{
  "num_hidden_layers": 16,
  "num_key_value_heads": 2,
  "vocab_size": 796,
  "norm": "layernorm",
  "positions": "learned",
  "attn_scale": 0.177,
  "init": "uniform",
  "init_std_up": 0.0663,
  "lr_head": 0.011,
  "decay_fraction": 0.692,
  "decay_shape": "cos",
  "max_seq_len": 256,
  "train_tokens": 115700000,
  "max_steps": 7062
}
Each number is 200 + 30 x the weight over its row's rms, rounded and kept within 0 to 999. Layers, rows and columns count from 0. The size before them is the row's rms in percent of the matrix's.

# layer 13 MLP up, 384x64, rms 0.541, rows 193-247, columns 0-63
106,218,138,199,239,212,218,221,225,193,203,235,229,238,169,209,162,231,221,219,175,180,170,133,208,239,194,204,234,179,214,181,186,214,169,214,174,176,191,174,153,125,222,200,261,239,190,203,205,153,178,181,241,208,192,199,267,187,195,144,207,222,206,212,242
100,241,174,195,202,223,215,196,206,121,124,158,183,158,177,194,135,211,204,180,197,172,251,174,191,196,247,193,158,199,173,180,178,149,246,205,219,191,195,233,217,167,225,233,185,213,163,216,162,222,212,173,221,163,186,192,222,203,190,204,203,206,156,209,133
114,196,188,204,202,239,220,219,212,185,165,153,204,219,187,140,190,177,186,153,163,226,237,161,203,269,209,195,207,213,196,210,222,202,229,144,198,237,301,210,175,181,210,161,168,203,181,218,193,223,237,176,204,146,159,181,207,235,216,155,207,168,179,230,187
110,151,218,177,237,173,209,210,200,181,177,173,188,220,139,229,215,198,169,206,197,182,208,201,193,202,211,168,169,161,231,177,182,199,122,192,149,173,157,176,211,166,238,193,182,173,210,188,256,255,155,164,172,228,172,131,223,207,197,196,219,159,250,195,221
092,170,207,168,212,174,195,201,205,184,197,211,152,170,143,225,214,203,235,197,245,214,175,197,259,234,150,228,187,202,191,228,157,193,248,210,179,227,191,166,199,156,194,229,241,254,215,236,183,201,159,202,287,221,224,221,188,178,190,187,244,249,168,203,168
112,175,229,171,202,193,192,260,150,217,203,174,166,186,212,196,191,213,235,195,278,213,230,168,181,185,196,208,195,216,224,143,174,194,190,193,206,141,162,206,221,208,192,183,224,140,146,189,201,162,234,237,161,204,109,247,201,233,196,208,189,193,214,217,185
108,231,223,156,219,225,232,237,240,223,202,218,156,212,169,227,229,223,188,161,271,224,211,190,215,157,193,213,183,207,258,204,167,223,184,144,183,213,215,152,158,153,189,231,172,226,180,199,215,189,223,218,206,195,222,201,228,172,135,151,175,239,155,226,206
093,171,216,184,176,201,191,222,185,245,174,220,219,207,232,169,217,213,187,139,142,197,246,187,212,217,209,194,239,226,224,183,171,210,210,168,193,232,185,209,242,127,233,215,214,172,184,215,202,267,136,182,155,177,239,214,154,198,220,234,191,253,191,148,190
093,205,243,245,184,236,174,209,206,199,252,172,225,187,156,205,189,187,212,178,233,212,240,170,207,153,199,202,160,241,217,235,209,195,201,219,145,248,197,180,189,208,236,240,226,185,190,202,167,158,181,185,174,197,113,223,243,257,216,172,199,261,179,197,176
093,228,226,197,209,196,142,233,191,204,269,190,210,129,181,155,189,191,191,247,231,187,168,163,179,229,245,190,199,156,218,226,189,179,165,184,230,190,170,152,199,166,178,157,201,152,159,238,231,173,198,249,210,163,194,230,210,211,194,220,207,171,148,232,195
111,177,192,207,181,260,196,238,178,218,216,178,192,189,145,185,207,189,226,164,186,180,252,234,221,224,219,210,158,190,246,191,299,185,218,167,244,249,185,226,206,193,213,207,235,149,213,191,197,212,173,225,174,235,208,235,217,222,188,201,187,122,172,181,185
104,248,161,235,165,222,202,208,210,186,221,174,143,242,175,207,211,189,246,203,200,157,189,214,187,232,159,204,216,196,190,164,159,210,189,255,233,163,203,160,188,237,245,142,186,162,242,259,189,139,173,193,170,155,168,221,167,178,221,185,177,206,202,202,194
090,224,142,187,172,148,222,164,229,228,189,191,237,189,211,147,197,191,218,240,220,211,225,209,180,232,209,221,197,240,176,194,160,229,214,165,177,209,162,172,163,166,197,175,235,236,222,228,182,156,163,205,163,205,244,246,146,246,159,206,179,198,162,159,239
095,239,180,193,225,216,178,209,237,241,190,181,216,146,198,202,174,219,225,190,239,178,176,237,183,222,216,136,171,205,178,181,184,186,292,140,187,158,169,190,194,162,168,167,168,212,197,162,200,216,211,209,195,207,164,231,205,186,262,166,191,230,169,254,220
099,190,207,226,197,182,190,214,242,169,194,229,183,174,178,258,171,223,159,229,259,211,226,152,177,207,150,200,200,150,221,235,201,190,191,229,226,187,207,186,208,220,171,208,224,139,275,152,180,196,230,206,180,213,178,224,205,201,210,265,195,200,258,152,161
097,199,163,230,200,207,198,208,154,152,200,166,241,159,193,191,246,257,197,127,250,184,218,173,196,201,191,198,199,200,200,167,125,239,230,169,188,212,157,207,179,192,230,206,146,206,167,210,209,220,214,166,214,174,200,227,141,168,187,187,191,249,152,215,215
086,265,194,202,199,247,249,166,215,167,167,186,192,217,171,196,207,224,162,229,167,206,272,191,201,233,191,212,202,200,221,194,196,198,180,162,241,186,193,221,173,191,225,241,191,188,264,227,153,203,166,249,195,194,194,187,213,176,160,174,208,144,181,286,204
096,255,214,170,202,165,224,247,236,202,213,168,190,182,230,189,129,207,205,230,236,163,237,175,200,161,193,142,185,187,198,218,163,184,233,207,175,165,225,183,182,160,248,225,155,217,206,243,182,166,195,239,199,214,162,210,198,221,185,230,222,286,183,201,215
089,219,240,232,233,166,180,237,176,178,191,180,207,146,169,230,192,157,226,253,165,169,284,205,179,161,209,164,135,174,212,212,184,205,222,196,204,224,180,211,167,195,186,219,205,158,199,227,243,199,176,164,195,232,220,158,184,222,168,228,250,181,246,209,184
088,216,215,222,235,181,185,248,159,170,182,222,178,172,152,187,166,231,150,146,203,139,169,255,218,176,187,200,149,181,205,215,188,193,153,178,190,184,209,153,151,209,215,187,217,159,149,201,173,206,207,178,188,227,229,211,176,241,224,208,236,148,148,217,196
100,159,228,212,200,191,233,217,245,227,195,182,197,227,148,186,174,244,159,231,247,199,188,204,217,178,166,158,235,195,232,199,200,222,170,175,177,203,180,211,236,123,181,233,150,212,177,193,146,185,174,209,171,273,163,159,202,207,155,172,182,213,178,240,207
093,220,203,189,214,196,169,183,199,189,219,177,184,116,234,186,159,161,195,220,183,179,193,230,239,179,178,184,175,152,180,204,177,169,211,178,209,243,191,202,198,148,238,216,200,238,175,141,194,152,194,157,261,235,173,245,191,171,169,186,253,181,154,165,211
108,210,231,183,211,226,177,233,141,183,207,132,203,198,218,224,172,194,235,154,191,161,271,201,212,168,193,190,193,171,228,210,235,181,247,223,217,232,170,249,175,219,218,218,232,197,210,228,231,176,202,233,212,160,200,214,171,270,153,200,139,165,219,221,206
096,196,148,199,222,168,201,218,211,189,230,226,234,215,174,209,203,202,195,158,200,227,200,191,196,221,201,149,158,170,209,218,143,170,201,161,202,146,189,187,220,204,206,225,230,191,152,204,233,152,181,188,165,115,249,207,158,260,179,197,180,198,224,275,203
105,203,254,244,225,195,189,191,233,163,211,200,237,144,185,211,225,199,220,237,229,198,201,125,184,182,191,219,142,161,160,204,190,259,140,203,182,213,231,156,184,193,211,131,161,204,185,184,223,221,187,192,250,172,218,219,193,200,173,174,223,147,195,210,214
103,185,258,218,221,203,190,189,202,249,200,222,230,158,220,247,254,165,258,196,240,157,199,165,186,218,208,240,222,175,190,145,159,207,190,178,165,184,236,138,239,226,197,199,256,207,206,216,221,211,221,212,141,181,200,216,184,244,216,159,207,215,157,194,208
110,219,196,258,178,217,229,171,193,123,163,198,244,198,210,229,180,235,256,173,189,176,224,164,230,244,187,181,247,223,200,174,213,229,238,213,219,182,191,194,171,209,187,208,193,186,221,226,227,163,140,181,171,200,183,214,188,208,161,185,153,284,169,185,223
098,191,210,223,208,194,239,172,188,228,193,225,198,140,212,186,214,205,197,193,221,189,199,222,170,225,238,185,151,248,198,194,172,194,138,175,185,186,188,206,222,152,195,200,175,224,193,199,211,178,167,252,204,156,109,206,153,189,204,217,216,150,198,131,130
099,178,206,219,163,172,148,202,235,185,191,207,233,165,195,271,160,171,242,267,177,159,149,205,198,186,155,200,197,135,217,216,166,203,211,166,201,213,197,179,206,186,195,267,223,215,221,177,199,141,222,249,224,177,202,163,189,193,229,158,211,220,188,196,220
096,154,132,241,210,200,205,220,175,197,174,204,157,250,194,180,152,157,273,180,253,205,224,236,154,211,181,198,211,187,186,250,176,220,211,218,213,238,186,195,162,193,261,214,159,241,227,233,184,189,161,212,217,227,207,192,178,232,196,204,149,214,205,226,180
094,177,189,167,219,181,209,198,263,224,168,172,254,216,213,183,223,166,204,178,201,188,231,163,207,211,224,178,159,201,216,163,193,228,225,209,196,161,155,198,247,166,206,195,199,209,239,219,179,225,223,185,176,204,208,279,140,224,215,210,233,178,130,193,126
108,272,232,140,200,202,227,162,229,186,177,179,196,196,156,236,228,230,220,202,217,164,205,209,220,230,181,281,193,215,236,203,180,176,159,229,207,208,185,164,216,181,207,210,221,143,206,212,243,225,164,177,186,220,199,167,211,221,221,263,211,185,168,221,264
109,189,171,209,213,186,168,221,162,230,120,188,214,197,219,133,240,233,211,141,190,191,210,133,227,224,224,161,220,221,192,240,225,218,181,160,197,215,180,194,231,175,221,146,194,174,166,215,153,141,172,198,156,195,207,206,210,229,194,194,167,216,151,205,197
101,211,206,157,188,225,173,224,197,195,124,203,212,201,168,243,186,199,188,120,203,207,203,213,195,244,225,172,202,227,176,194,165,152,178,203,218,213,167,183,202,130,194,203,190,247,182,161,158,189,176,193,161,170,164,207,172,212,258,217,176,255,180,184,250
110,216,165,250,218,194,161,183,211,168,204,217,179,156,173,211,232,229,213,225,246,254,228,210,168,204,198,185,187,155,262,154,211,223,187,188,192,213,193,217,201,151,202,233,159,178,221,162,208,169,143,190,205,186,132,170,219,131,218,195,198,193,191,155,155
099,219,107,194,195,175,207,193,217,171,216,215,250,194,174,229,185,190,209,229,155,204,225,219,182,219,159,211,206,215,180,200,191,156,215,222,255,191,190,187,189,158,256,227,246,199,168,188,253,168,189,219,227,262,120,203,203,248,204,197,188,213,184,232,177
101,210,259,175,234,225,207,211,190,193,182,165,220,204,212,254,193,185,242,183,201,193,209,207,245,247,199,201,209,196,201,216,161,182,202,190,213,173,138,116,176,187,181,203,155,211,155,200,166,198,216,163,132,177,185,237,203,139,141,195,152,206,194,217,230
104,161,145,176,186,189,165,188,224,185,162,193,238,190,199,184,195,231,191,218,204,169,232,190,183,159,221,203,174,172,222,194,180,202,250,236,211,157,235,221,235,138,226,167,213,241,259,201,219,182,153,163,181,180,226,226,198,207,123,229,173,241,212,156,164
103,178,201,213,217,220,173,242,203,164,149,169,200,180,215,179,257,206,215,205,198,257,210,167,207,215,190,237,225,159,243,162,193,181,210,259,240,242,216,171,234,231,146,198,196,219,245,206,237,195,166,204,203,224,197,248,184,171,183,155,259,166,202,162,239
104,164,196,243,174,254,194,212,244,177,221,254,206,230,210,207,156,218,237,193,213,186,232,223,207,200,242,173,212,205,220,216,253,155,187,150,172,164,173,211,206,156,159,189,183,168,209,216,186,178,207,220,151,156,167,165,222,212,203,206,127,200,173,134,197
104,161,161,230,200,266,172,240,235,128,145,190,213,213,166,232,226,225,174,242,225,181,199,224,238,154,208,182,195,189,169,188,184,215,142,182,225,258,170,177,205,186,195,207,194,219,250,204,188,202,186,126,195,201,165,176,193,203,202,221,243,173,176,196,181
104,143,220,204,202,225,164,225,185,192,153,158,220,165,168,198,238,210,170,175,202,184,206,226,193,152,223,214,208,210,163,205,222,171,153,253,181,280,192,173,198,151,227,245,176,184,220,190,190,179,154,188,245,223,217,167,186,244,187,176,142,230,196,205,238
102,195,217,193,236,278,222,282,203,217,216,161,155,201,199,181,159,252,188,251,188,164,247,141,257,221,190,227,179,212,187,192,187,239,163,141,140,200,170,202,173,202,197,186,191,193,195,198,199,182,207,206,247,209,201,219,184,177,193,214,215,202,239,180,187
111,244,117,236,234,192,219,204,199,206,169,182,215,186,209,179,233,205,287,233,219,217,253,227,143,209,155,249,187,178,251,245,211,199,238,214,222,215,213,232,210,197,178,205,268,230,202,189,230,165,211,202,177,203,189,195,218,190,206,219,180,242,192,209,174
114,240,206,193,247,235,200,193,234,191,210,194,240,263,216,246,189,206,192,158,228,189,214,196,194,252,193,270,155,151,213,131,149,228,198,178,147,207,227,174,172,164,163,246,187,207,216,202,204,237,199,179,152,153,165,209,205,212,203,208,176,207,203,191,193
108,175,237,228,232,146,234,221,145,205,200,169,209,178,229,229,232,161,189,206,219,191,237,172,167,212,197,193,225,204,144,168,173,161,218,234,178,225,163,190,221,185,235,150,198,236,202,212,200,234,190,277,170,228,158,258,176,172,182,163,191,228,160,196,195
098,163,189,220,191,217,133,215,196,200,208,167,132,218,176,154,181,235,224,257,182,202,206,203,186,221,237,190,174,234,172,166,173,198,196,220,223,225,183,240,197,197,147,203,195,144,175,198,186,156,203,238,163,149,233,211,216,218,142,237,168,205,165,190,254
099,220,237,248,244,199,224,233,222,208,143,219,142,227,176,238,244,159,231,175,237,195,165,145,189,231,192,205,187,189,201,189,203,209,181,221,195,223,231,131,225,252,159,187,157,198,140,191,171,184,203,235,202,192,224,226,199,252,169,209,200,226,233,205,214
100,137,171,220,164,188,203,213,212,179,180,147,195,193,252,238,220,207,208,189,226,215,261,256,201,194,170,164,219,233,193,236,206,155,214,196,169,168,129,160,181,205,178,193,254,151,215,159,214,245,207,188,228,238,229,221,191,191,187,155,180,212,220,224,225
087,181,194,258,191,278,165,264,186,224,172,211,203,171,200,186,267,200,279,211,214,197,199,144,198,222,167,161,182,194,218,180,194,222,192,168,189,225,229,212,185,176,189,192,210,166,164,218,176,247,186,237,150,225,199,197,138,196,201,202,207,213,237,236,202
103,239,218,175,249,157,203,254,194,194,235,157,206,214,123,223,171,203,184,194,176,170,246,152,213,244,167,203,195,201,209,197,159,222,237,181,224,189,207,255,194,170,231,183,210,163,175,284,204,163,193,199,195,204,164,198,195,188,173,185,210,199,239,221,251
102,183,175,277,215,184,186,246,218,153,193,197,271,171,148,180,221,232,225,170,238,225,168,201,209,226,240,202,171,228,203,211,167,222,173,253,208,192,236,205,201,168,206,217,244,197,200,216,220,197,187,204,221,197,227,249,122,184,176,202,223,188,220,139,215
092,178,209,220,242,184,211,234,184,178,158,197,266,215,191,191,152,123,191,183,218,154,207,170,200,202,192,226,242,169,208,190,136,230,217,188,220,199,193,189,211,224,258,262,218,226,236,168,197,173,237,182,177,195,225,217,170,169,236,203,194,209,170,177,131
107,179,163,164,241,174,194,231,214,204,195,150,197,207,139,196,183,226,200,253,196,199,198,185,165,210,203,164,148,149,205,201,167,196,197,154,179,210,189,196,187,169,260,197,205,198,244,223,229,123,194,204,200,155,182,159,149,184,193,259,168,242,219,224,223
098,224,218,177,217,175,231,180,209,181,181,215,176,179,193,213,157,189,163,176,119,263,240,249,231,195,156,164,155,174,241,178,168,173,213,169,178,198,228,228,179,202,155,185,149,143,191,147,196,212,201,196,190,206,178,169,177,222,212,261,195,171,181,204,191
# layer 13 MLP down (transposed), 384x64, rms 0.602, rows 193-246, columns 0-63
100,229,147,175,208,212,136,264,231,171,169,175,188,237,198,217,254,206,212,182,198,195,162,195,194,183,197,184,179,170,191,201,230,167,224,209,177,229,190,151,210,258,125,237,218,203,168,203,173,252,218,192,176,230,230,199,186,171,182,174,159,200,241,252,202
103,235,199,195,147,222,204,200,222,203,206,203,137,249,166,206,208,155,173,243,246,182,195,217,191,185,254,201,249,207,199,263,234,214,270,172,232,216,194,226,187,144,243,177,196,150,238,196,234,242,194,175,195,184,233,156,216,162,201,216,182,198,204,204,214
118,184,213,151,208,189,196,164,245,196,220,133,211,222,206,195,208,226,217,163,171,168,202,148,185,197,226,267,192,204,247,204,229,197,164,201,210,186,219,229,175,269,182,175,155,168,214,193,164,210,140,216,227,203,170,187,209,238,185,252,213,215,213,126,186
098,185,203,211,154,242,182,217,182,246,188,227,254,230,218,238,161,224,192,222,226,192,206,206,240,200,206,209,177,220,197,202,168,206,193,145,219,206,241,159,208,232,174,219,201,213,229,157,147,142,188,183,226,271,221,289,178,197,188,240,185,212,223,197,226
107,206,186,137,202,195,189,165,242,192,235,220,247,195,191,173,170,229,173,263,195,180,173,197,196,150,216,201,233,218,162,218,181,211,207,179,207,200,217,156,125,189,146,163,197,256,214,163,224,182,183,230,192,206,191,215,173,163,176,211,167,270,150,199,191
117,192,214,169,212,245,188,212,190,182,184,164,178,193,213,181,227,178,204,188,166,229,214,168,145,183,190,175,244,163,249,208,266,208,175,271,184,176,253,219,151,183,173,164,184,215,255,154,203,158,170,202,185,168,223,258,169,152,209,224,204,207,194,216,205
103,133,213,154,192,213,221,253,165,156,112,184,200,207,165,220,153,200,211,203,180,206,200,185,201,240,174,245,250,199,211,180,168,139,186,200,213,213,230,164,181,248,190,239,193,174,207,238,134,207,201,201,180,193,242,214,226,215,216,203,185,195,182,188,161
095,213,200,217,162,139,171,182,206,216,123,232,204,233,245,193,223,228,227,186,179,203,204,187,266,178,176,203,214,235,170,244,190,228,258,228,204,223,181,154,206,172,220,173,199,134,155,216,222,270,187,218,181,173,198,201,169,193,214,201,199,252,205,200,216
102,234,177,220,224,192,182,172,227,171,188,202,223,200,193,251,180,180,126,216,172,149,222,169,214,179,227,228,236,199,221,181,239,220,232,208,193,161,200,223,136,228,163,219,223,217,234,192,207,206,173,155,189,125,165,225,225,247,221,215,187,251,151,190,218
095,209,203,206,192,226,230,193,194,250,226,212,207,145,210,139,217,232,171,178,176,191,196,178,194,227,171,233,231,176,213,208,194,159,203,199,234,199,248,230,237,183,231,197,240,189,227,201,216,215,189,121,158,207,220,122,246,117,193,193,190,189,218,217,165
124,187,218,198,231,240,161,222,232,227,183,197,200,183,175,166,184,187,211,182,185,163,236,196,219,207,199,230,186,194,224,169,337,181,196,207,208,225,174,206,186,228,207,212,215,156,242,189,247,178,193,208,194,155,218,251,198,190,170,220,179,143,148,189,204
104,147,195,149,228,235,182,199,200,168,238,207,218,244,175,199,210,219,227,173,231,231,170,185,207,176,188,223,179,164,232,207,258,206,229,249,179,199,193,254,182,187,157,193,228,206,131,175,231,222,148,182,209,207,186,165,216,254,211,223,192,258,179,145,202
105,237,165,205,204,232,205,243,151,193,246,254,207,168,196,178,217,212,209,182,193,157,179,244,175,210,208,240,175,219,229,197,182,163,181,192,172,183,118,234,219,214,203,211,202,180,189,219,258,196,191,151,184,216,189,161,199,228,221,257,244,128,208,238,188
092,129,204,154,205,236,199,174,200,174,200,256,204,217,201,185,196,199,214,196,162,130,216,234,194,160,214,150,201,181,177,167,170,206,248,233,220,253,211,200,186,215,218,226,249,176,246,142,189,215,168,199,228,243,204,227,182,243,253,163,181,208,216,211,216
098,236,210,187,206,172,164,218,210,179,193,294,208,204,138,202,204,243,181,168,166,160,152,202,226,244,212,216,217,227,173,259,192,190,235,208,218,221,226,253,227,156,197,235,247,216,195,193,179,248,171,202,165,215,206,169,202,229,220,178,195,202,230,246,174
094,184,235,196,270,201,203,157,239,243,231,167,169,236,208,188,196,149,163,213,185,192,196,208,208,225,158,183,186,204,239,240,156,112,190,197,212,193,187,188,162,239,198,188,223,147,182,192,191,167,191,203,185,148,207,178,199,194,191,211,265,200,228,164,151
098,172,214,204,169,202,184,216,197,204,256,190,187,218,187,220,187,181,260,194,163,138,191,162,183,143,213,213,227,206,159,181,166,207,240,214,196,205,288,236,225,217,162,212,174,202,201,240,152,211,227,177,213,231,200,188,229,219,187,176,245,136,256,205,184
083,224,214,160,208,236,160,235,211,154,179,255,208,249,180,260,246,199,215,156,244,168,177,237,206,195,178,229,192,224,237,235,214,167,178,172,183,245,238,240,252,215,178,219,168,202,171,178,192,184,222,183,223,216,147,203,188,232,184,181,206,134,212,210,204
099,225,226,235,160,202,187,232,190,216,184,189,162,169,207,180,183,181,219,174,185,246,153,247,210,194,208,178,251,173,165,213,186,228,173,174,259,182,144,163,240,210,206,200,210,203,152,187,206,276,197,163,152,170,205,230,161,252,176,186,239,202,160,205,216
087,173,231,198,202,188,227,188,184,218,239,238,198,178,239,213,236,208,202,175,221,128,209,209,211,189,156,256,170,223,222,228,172,235,213,217,175,148,237,219,162,190,162,165,215,173,257,223,192,265,199,178,193,282,159,230,223,193,216,201,186,196,171,206,228
101,236,238,153,183,205,188,204,225,179,218,194,216,132,154,170,233,218,232,238,165,209,211,157,177,218,160,205,210,210,179,181,215,164,175,220,186,222,178,208,226,241,158,168,162,155,213,193,226,250,186,164,186,189,189,167,230,174,153,187,145,177,236,263,227
101,209,183,181,147,186,164,181,269,163,214,239,248,191,214,238,219,167,200,239,195,201,152,176,193,294,177,215,212,215,242,210,200,208,163,200,184,193,183,145,185,214,167,210,222,224,170,193,203,174,135,188,159,211,172,202,209,177,209,232,223,149,173,179,186
114,164,186,213,222,184,193,214,203,235,204,213,262,179,210,222,163,155,174,170,172,176,225,192,226,181,205,255,199,185,215,187,254,180,212,219,183,176,205,218,217,222,197,248,248,162,169,239,173,185,216,247,179,207,173,144,197,225,164,166,143,239,140,257,205
098,212,216,182,215,208,230,256,214,227,180,214,249,248,202,161,171,195,167,252,212,155,225,203,231,196,178,220,224,206,154,214,154,230,200,281,162,248,123,205,210,141,195,208,196,182,209,225,177,234,195,220,216,179,166,180,244,198,187,181,181,211,201,170,181
079,201,221,189,236,197,209,255,231,222,191,193,195,207,186,224,203,172,255,169,147,201,196,250,182,227,217,228,213,285,199,172,237,182,219,214,240,256,210,186,193,201,185,250,202,198,231,205,177,173,192,250,211,255,214,154,160,180,168,186,162,226,163,148,189
111,227,225,176,186,221,153,208,193,230,187,237,183,155,239,214,176,198,162,204,204,192,206,164,184,251,231,230,202,181,214,213,191,209,249,169,191,200,186,187,179,165,198,195,202,154,108,197,256,266,227,162,255,247,194,212,168,182,177,242,215,171,220,207,229
126,234,154,137,229,247,210,239,149,195,165,177,179,174,223,187,229,229,193,207,232,218,206,164,243,189,205,212,140,262,226,188,178,187,213,193,158,183,176,205,199,205,183,233,167,162,246,166,220,185,221,217,193,170,243,195,215,226,216,203,184,206,283,186,169
101,188,223,199,127,175,181,184,219,169,225,200,235,171,196,186,206,240,248,203,183,200,224,199,280,174,218,175,153,218,197,222,191,166,209,191,195,209,227,209,195,172,206,248,221,243,212,185,249,209,205,210,259,280,145,167,163,197,170,203,181,168,222,231,179
098,220,177,168,205,211,203,188,163,236,219,207,156,235,275,167,234,227,179,160,197,215,193,194,213,181,232,221,232,230,226,214,184,130,204,235,219,164,176,187,154,189,185,170,214,218,168,224,202,264,153,143,172,209,181,236,229,195,140,216,198,184,176,189,231
098,184,160,168,181,168,222,199,162,177,212,202,267,204,219,197,224,191,120,218,148,237,181,191,179,209,145,239,186,177,227,204,174,198,125,197,212,190,172,223,237,163,179,196,256,151,220,193,233,165,208,153,181,214,196,212,225,219,174,239,160,201,200,208,185
100,173,164,222,210,119,189,215,202,197,228,252,202,210,213,176,130,177,206,175,162,159,236,176,213,200,202,224,236,189,230,181,233,225,214,205,166,169,224,223,261,165,213,175,232,186,231,191,180,191,234,167,172,147,212,205,249,137,177,209,180,181,211,238,215
099,197,217,183,215,174,175,175,198,202,225,183,215,145,189,245,225,161,185,240,177,223,271,117,150,241,221,218,184,238,205,192,186,164,180,217,183,229,224,191,203,150,196,216,181,246,173,244,162,143,180,178,240,169,212,240,206,204,218,207,188,225,240,184,193
101,170,211,133,200,169,216,228,160,244,224,232,166,191,178,214,164,249,216,209,257,188,189,214,157,170,244,178,151,204,248,216,213,244,210,225,182,202,188,192,231,210,191,187,224,206,176,196,180,140,162,156,227,196,177,227,183,193,226,211,249,246,243,247,188
104,211,208,232,220,157,196,217,130,163,200,246,179,152,200,168,170,164,227,189,265,184,196,193,190,205,190,209,175,167,207,233,219,111,172,217,187,198,186,175,173,218,167,238,217,225,186,188,220,249,261,173,158,231,234,164,185,230,204,227,184,212,219,205,174
116,226,228,142,226,206,178,111,172,230,178,197,191,173,262,191,208,187,187,213,201,217,188,235,170,242,187,144,179,197,216,222,254,213,198,208,170,192,171,237,213,205,189,269,146,220,212,193,178,218,171,238,221,161,229,195,200,200,224,188,136,215,162,195,199
098,204,204,191,235,179,229,187,243,213,146,201,163,165,216,252,202,194,159,158,218,230,185,231,178,189,177,189,241,220,181,218,167,240,194,192,272,187,193,175,201,214,235,190,119,191,167,196,149,192,221,228,175,171,190,202,203,215,231,263,157,207,189,154,237
106,248,179,212,220,214,210,197,202,244,225,229,200,206,187,148,213,239,221,171,194,189,176,216,238,153,204,161,177,210,208,175,165,242,139,222,179,185,232,217,209,186,199,174,211,252,184,163,219,198,181,208,175,144,213,228,135,241,232,234,153,249,219,248,244
104,203,187,199,183,185,188,106,200,185,232,163,154,189,213,201,208,173,230,157,202,127,164,214,175,209,144,167,159,221,224,201,166,192,201,209,257,225,222,177,207,211,136,161,218,212,197,224,147,184,169,215,187,175,228,167,166,207,218,181,161,233,211,188,208
118,159,223,248,225,169,148,220,141,176,175,230,174,214,224,184,226,198,173,204,204,166,261,237,246,200,151,182,226,203,247,215,192,199,203,217,158,191,202,139,205,203,210,183,257,255,215,162,245,167,224,175,196,245,174,216,201,220,179,164,196,166,202,227,198
109,144,215,194,183,158,165,228,242,217,207,172,191,219,208,249,128,163,206,193,192,205,195,152,191,187,211,208,224,203,191,200,219,167,186,197,200,213,213,149,276,156,188,164,224,215,249,193,189,208,182,159,239,233,207,141,185,234,218,190,211,213,194,273,237
111,231,220,163,210,241,249,171,259,226,165,158,191,241,218,168,181,177,236,185,211,174,212,196,263,147,260,210,225,173,158,177,185,167,176,177,170,184,259,239,196,177,221,187,185,147,171,177,211,197,193,175,182,233,169,218,189,184,199,159,173,229,221,180,199
100,177,189,154,218,192,254,228,202,196,182,158,230,191,208,201,220,171,228,178,203,157,205,227,192,222,254,175,200,207,136,194,210,162,242,195,198,236,230,265,234,235,249,222,148,228,197,194,214,184,248,215,213,254,143,190,150,170,211,194,188,234,224,224,185
110,205,226,176,234,205,162,160,203,244,235,270,275,191,226,191,211,218,149,254,171,211,190,242,241,242,229,211,187,168,184,233,239,193,176,195,151,241,215,206,215,174,208,159,220,182,222,149,248,206,221,171,225,170,201,193,173,214,195,176,209,227,179,172,215
114,211,184,222,157,146,196,206,214,195,186,204,213,176,249,185,227,173,173,150,216,172,175,139,178,236,165,204,188,228,183,240,139,192,243,247,200,231,156,218,215,254,244,166,231,161,183,207,211,172,196,237,176,174,205,152,191,161,194,158,198,250,209,213,208
136,222,161,222,136,157,205,190,106,185,201,287,208,174,177,174,219,197,221,200,175,207,197,180,213,207,201,231,210,177,219,189,212,182,168,239,196,241,213,210,197,181,209,227,139,176,189,240,191,204,224,247,213,172,245,151,225,187,167,240,203,210,234,236,198
103,192,209,212,160,146,246,216,249,183,197,208,218,225,166,220,148,229,202,207,208,196,140,221,229,202,237,176,216,194,196,276,204,194,179,228,195,225,188,236,200,194,123,184,220,232,228,149,177,156,198,213,220,227,204,240,186,230,215,177,226,237,259,238,214
103,209,189,185,219,206,210,202,187,189,205,215,219,215,150,223,211,225,159,234,169,253,217,195,212,161,194,174,140,197,175,211,201,201,172,278,200,234,184,165,167,276,270,214,158,178,227,236,191,214,236,181,255,220,203,211,229,188,145,217,202,217,209,168,167
105,196,186,209,211,188,225,162,176,178,263,183,243,169,204,190,204,172,191,160,181,213,260,203,239,169,177,208,227,199,188,179,160,193,227,224,246,207,177,256,181,198,230,251,196,187,258,169,175,235,193,181,233,151,183,168,237,148,200,153,212,245,220,205,152
090,264,193,192,250,171,202,238,225,223,196,174,185,206,188,136,183,226,197,235,154,236,213,224,192,189,205,170,151,172,204,178,216,176,223,160,183,198,175,195,232,260,227,210,144,177,209,223,166,266,164,212,185,209,133,167,206,199,214,234,221,193,164,232,223
082,179,220,246,269,200,163,188,202,208,198,259,223,153,189,220,176,211,198,176,153,235,227,239,193,187,163,164,199,213,191,153,228,194,166,222,212,252,182,212,112,220,186,248,211,196,237,182,196,244,206,184,171,211,178,146,222,223,197,190,229,194,243,185,219
113,186,176,212,232,178,160,218,219,175,232,156,237,216,205,201,245,207,182,186,216,153,160,193,163,198,245,168,142,233,129,179,201,234,193,216,243,206,187,184,195,162,220,248,187,249,181,213,202,235,210,192,214,170,179,201,165,179,195,140,237,234,151,217,247
113,161,176,219,273,142,183,157,181,181,255,230,160,216,188,215,228,219,231,204,204,202,217,185,206,204,233,213,185,156,205,232,227,215,215,186,183,183,205,217,145,166,264,196,188,229,213,167,153,166,237,203,249,177,191,212,212,201,268,252,224,223,202,228,207
101,258,205,226,188,208,170,187,199,155,206,229,231,176,223,206,194,182,227,190,196,95,217,207,222,199,141,166,209,224,254,190,189,195,222,182,202,248,232,160,186,214,155,154,203,231,238,147,185,207,201,189,164,202,206,187,181,211,211,243,161,169,188,247,232
094,231,190,199,203,181,209,221,196,226,173,229,172,211,242,231,189,237,185,221,161,188,184,204,206,186,189,207,178,211,178,184,191,230,209,262,151,173,159,231,139,183,229,232,198,243,182,183,169,167,218,190,235,128,185,213,234,240,192,178,240,204,132,151,141